Weights of a small GPT-style language model, trained from scratch on English Wikipedia.
Size: 13 layers, MLP 128 SwiGLU.
Each number is 500 + 25 x the weight over its row's rms, rounded and kept within 0 to 999. Layers, rows and columns count from 0. Numbers have three digits each. The size before them is the row's rms in percent of the matrix's.

# down: layer 10 MLP down (transposed), 128x64, rms 0.0962, rows 106-127, columns 0-63
# gate: layer 10 MLP gate, 128x64, rms 0.117, rows 107-127, columns 0-63
# up: layer 10 MLP up, 128x64, rms 0.106, rows 107-127, columns 0-63
down106 105:554467508524535494517543500501536481505493486500500486512488444474514482526498461487528499490462540492507484513519531460487489478472496492509496557456520480522531495504532484547549497499485498
gate107 085:515533519505501539480552489517487455484457478480514497531462566483492505545522493463496499474502515469502480539517507480526517501495500473543492477497542510529516499489457492520499521468516471
up107 091:483464481469481465505494480523478510486471496503479509470493495512484493522517530520498442501512469522467469524491489493505520493556523503503513532526483478528521461506497536412499483478526528
down107 088:481487518449513526474528519512538494493519483525510486539525510523497472475528479544519503528513527483522501453494497557450497454513531510453494503488471517480540473478498515486525506479506530
gate108 102:505536497506457481508522529536490506512495482501450520528493520493507533471500462540500546523470491525460534535457554492531463483471490517523498488481489465505511507506489491526468536513469507
up108 099:473521451500539472541480481521491519528497462519501516516451520485514496489466490514484505503473540493524476462500481488492474458487461469454519490451500471464498509496486522504477523488481450
down108 097:510484526492501548506497473465520441510492537535540480502515515511510529521534486465478559469462505497508505488528462470509519540492534557505495475544486503501501527498511494502479504529502512
gate109 114:477457494551475486485449506489522469496511460512536502487500493481515490487494513468488484515500473472539532542463513459524461538501456508496485516493481523501490495497531496506510511450467552
up109 109:471528484501502514460549476461510551479489517515474476504476486473455508511487528497490509489471532469463518510522528529501446531475552508491493529506521489506462535494525481534509500524520482
down109 105:499503476486485472499500477495492425517479468479523502503541478523529469466493448530498514524567483515508529532522519503493508464524494488463521510484482487490511470511460542516494493462496483
gate110 098:538521474497486504542518515470503519538505452511493529508496472510493499474507527471491490535549545453533531502519529518501514478480505464482488511490472467474469528499490483518518467465443498
up110 101:479504535497465474509496508511537552507498499482493525538518487506485482506485516504567480515519530444490514521498538505513537520515526488491549469523461507486488508509498468483547511512523554
down110 099:488539473500482497504461518484498506533474497489469454476474467486454513509518510486470509450492501512486494529560483505529465534478485475479504471559509479503498535520478482486497522489508448
gate111 102:506468516490498457500491547544530470539503493501511477486481497475479524519527486477480524495498514473486508496514489464469446527480470495490476525492514471512523508522584524547511470519496509
up111 098:460479498473521514490466511488503500503529504466497469490490530487492491494468518515448495448467520479502527491538467505469437489483511531473502500488502473483499493552524503454551494520505464
down111 102:508525489401491493501493524501487527471515500499515501499539526503536488512486519519501516497447507516500531502513488532494527464499510503510502455501475510473468534496528474488560489456527490
gate112 094:501533491513525486508513496549513477466527510493496562498487521491471511478467515523476546498539511528530504525509504499505477504519471494528430486488491441508467489479497499505494467479443493
up112 095:505475511498489509466493511416500569490461462496523498501530481540469496504506480499509488527512480496456528460497525486478519529495516471479491495505509526494540520499471500480476546525520514
down112 095:508478515480464492487510477512471514481507501527513496524468501520505542498472506506465541473533461525460529472531484499480455508437451525506499548477479508488523466506464521499469506479491513
gate113 100:538524542520500481483548480472487462521499518497556476470445485488525518490528530503492537481536487513523501473512507459488528500452503508510483514504514492542496501498537529537499484462492529
up113 098:473511496523481494493485483516510504457532485512527491567476516482487502524517501519479497500528542427497538527529494518512508466483457462481494468480477538475531503526492455501476517511479503
down113 096:502493512527462501481500518518496484484492532498501510485456494508497508478474523498506495504485506482487478478464489471476525485509536523505480567511540533470482522487558519534505449503511579
gate114 109:519467476495481490516523502517484473472479541475533493496515469478477501555498503500516533493482515446553497494448467475461524498488470510535508498539504496517550515495486496484525522507485550
up114 112:520513548501514462446494497504536468506492556468486479473475523485489475541542548506506529484523525491544480495487505498476520498476535512497466493477480507469466521484472525478501478523492528
down114 110:514474496518483506524486486464538527532508535522491486489510510466497539508524472484501508520510552515490458501505471507447513496484491481463545501500474509499531505462556515493513514538487566
gate115 110:486498505497479511514537550481537495511535530487502502430512484464495505449545491479507527503484495491528500500470484536512501491494503514483510498526468502518495479450511491481533465533431501
up115 105:492476492495482491462546499475503505466487569522509438497510479491508493469507488509532539514486495492531516521488491484492512486483498502457479449548507519520491485514508477511474479437459516
down115 095:498505495418536477499459492492520518540489477464497512518484508509492471511478509527494465505487515513487493515532533451453497478500492487472510511468505498487517505535539509494555480487554523
gate116 096:500535483510476505485504521518478468537484553520530542501510505464498515523532473522488483497514541460460492458504501500507502471460439538512467512481462517517504499492493552491504528503488524
up116 098:526518512490469468556496520471482469553469504531525500519482518451446485510477474503516477489473478498492494487496539538513537511492514503470491551481488467493489506465503533487491523532518528
down116 097:473490495513474502512452495474558494476485471494509514460496495464510536507469502527513507519483533505525502480458488494529547481512464561505511479541471522475502471484471471476500527504458513
gate117 110:533454455486505500522496520482491501513509466507520462506471524498472490503508480495498510509546519451497481472493498472511576486514514536514487496517478508572525514527526516495535489504516541
up117 100:464500509493463480506520501538500469488502520524490481514507521540505490555509481500507492538458464494537538522483534445491499523481537496482488494540497505494561508498504479559505515506474530
down117 102:514488491589505509514519523453514517485521524509493487481466521507462516529522495510491489518500464485480506514476527495512496528473509509489482503454500434524508454478483477532511522517532464
gate118 108:495484528518475488497498486493534528535503465537495533465493505446512521506478468515512491510508452539502478493487488474461520500532428480524466501551507478509461502502511465519477499530497483
up118 102:494494472500466541501534483483510495480493500468464531556540482492452442506486543444483489497504509449517499480491457508497460527505515499515480464508485530487506505513508494542492500501527513
down118 101:490501464460465499490441526523495554526509523487524470503524503514521485486535512451470484519515521495515483494480478476561509507516492525505480545482514457505495476559494516481486520485514496
gate119 102:474476493526499514533503479500524504506497439461513460501499500531494559505506466528484453481539500481459481494514481503463529489517557529472504504483500489564477500481516503517512475489516494
up119 096:497467503504475513529477495445483521494489500495527470490529486496497521506460496485488551490502513494460450556493478457495461474505486473464478526505496507470518478484481452526496486558516508
down119 100:495472522576530466524532493482500489486499478501472509469442515490513476521526491464506471536511504512486484520504516498458488508506443509539520517503513448469496479502512494526498519480544483
gate120 092:504510523481498486523521504506519515475503484500465540475503512498472502503549446511553521501494510467524494515442525458514536524515510511462465474484512534518560495471510521504488484527468517
up120 108:496512474492508447474560488493524518472458508506481455505493495497447506520489442529532535506494514495500496508526507518508524506516480511482550495532508515443523516533497512546501482472504482
down120 102:516554486447496500521545512506485500519540517503487516511478528485518511497505489485506497470449471473461515528474536543500517459518543506506500472464526535546477493469525495489485531509502480
gate121 113:532466502503468483519545530528552506504487505544514511472478499486465513517545464510504507469512542482500493481527551499520485516497481520511486505510539511484520488514544475492499462457457463
up121 102:459514494491531515515499470463530524524488566544502504519474482498443494499521476542523470473489526489503518533470554527509467502501511488466481455501487486484478467490534503501503506506506473
down121 103:458504480418516471513507501507486521517464462496489507472440518470510486497512503488504524461474482500449501510520504471507513504515477506511495510577507497524490489528523473487540505501482520
gate122 101:524549469565479478509507502532485515476483522531541519502517497498521540493492473498522493522524479509506465522502523544462475500452502462482506468456524484501534497511502526543518496496534500
up122 112:541505486489493486498522487536480541507503504516481509518473447501471459514552530532505503446523476464480507502523503481518542443508525479482546518489517514497519459520523499483481504494540508
down122 112:501495526544493514493459503500512489528483518505468482485520467495476491464470519534447530481432475486540533515495466488521544504479478479514505506481474499524496506448439480498500496505513498
gate123 099:522482514500518501492561520526535468475505489478486482494490532509495506479536450516558553482489525501558497520494525512482508525479504523491498504477465499523465535490519549477490466523515505
up123 093:514469503495538519503481515496517536504511517493468499526548459455506513495501493513502489465505511471515487471480499483510533527520509525470571496502521488528501482468535493473470560461490453
down123 094:494510447474500552519459509516479528516486459512526492492519473472481493476497465496511504480470511485501489480534475455499484532509494526495495543490513506535550531528537532526501501527503557
gate124 097:483528517490497457506472517523512477509487493513480490510464510505533511512500483514498532482539512550532484512486554514486475493517463448524479537488518457513484490483499553517462452507504454
up124 098:536521535509503468485507491496479504484510556460519472489507433489484518506463494463487497536522449494485510493509521520500516529534511503494447488464469518507460536490501482464503508537506524
down124 105:485506487523493498478507483531434484499501519475507492529483502515515482503467477511513509522461476524527491479477486477478535485498502526492541595479472506517542477537501491494464530489480479
gate125 092:503514540485459499476513510468502504489470532491524502497479536498482474510496486508520512504518480461499497451528455512525464529514467555480466532500487518548473526517500549488554499515526499
up125 102:517500530498518479439492457497510468546482497533531542491467507486520477493491484519545516507481524507478531491496504500503502474465517465498457531489507492499478517472474486541501449525443488
down125 096:454507491569468514531499462524457472481522485482490493476505501509520495509529502527511508479546475525494499485524455518508474476495495531529496516479502554497484471482483543450487522512525478
gate126 086:499498470489475511467480503448517468539502511516515500494510453473475516468493507521452509472519528496554481507537515475527471490482512508517518556501503500516509493521514511506497569533465530
up126 099:505444480499522555442556474491506469501511518480516529486485503449478516516499481514498458498523482484498512486501504498535533525445491498517484497491505533468489459520472508518512469513508464
down126 096:461484495477503418532511509505521503492517449529504474478517508484538501546503467528459530480510507497530528506465525513468510498522501518510481527479476496495490471509503482470438501497470485
gate127 094:472488462501514502527473518498473485475459491525484465477521472471529487512445519489499540524500491532503506501479536480488523452490531504492505523520456440496511491497487540476512497470470547
up127 092:472519477505470517542520503499449481512522477500499467489497504445517521525477446499505522530515485502520522528487488535489471473487487480494462478500507445517486500469489521474504505475440548
down127 096:455532531497522552506519513545506515496491529507504485460475480492503505525501486470486449499435507520497494489472531506512488465474516484478520551495464491506480502502515512473505518443524462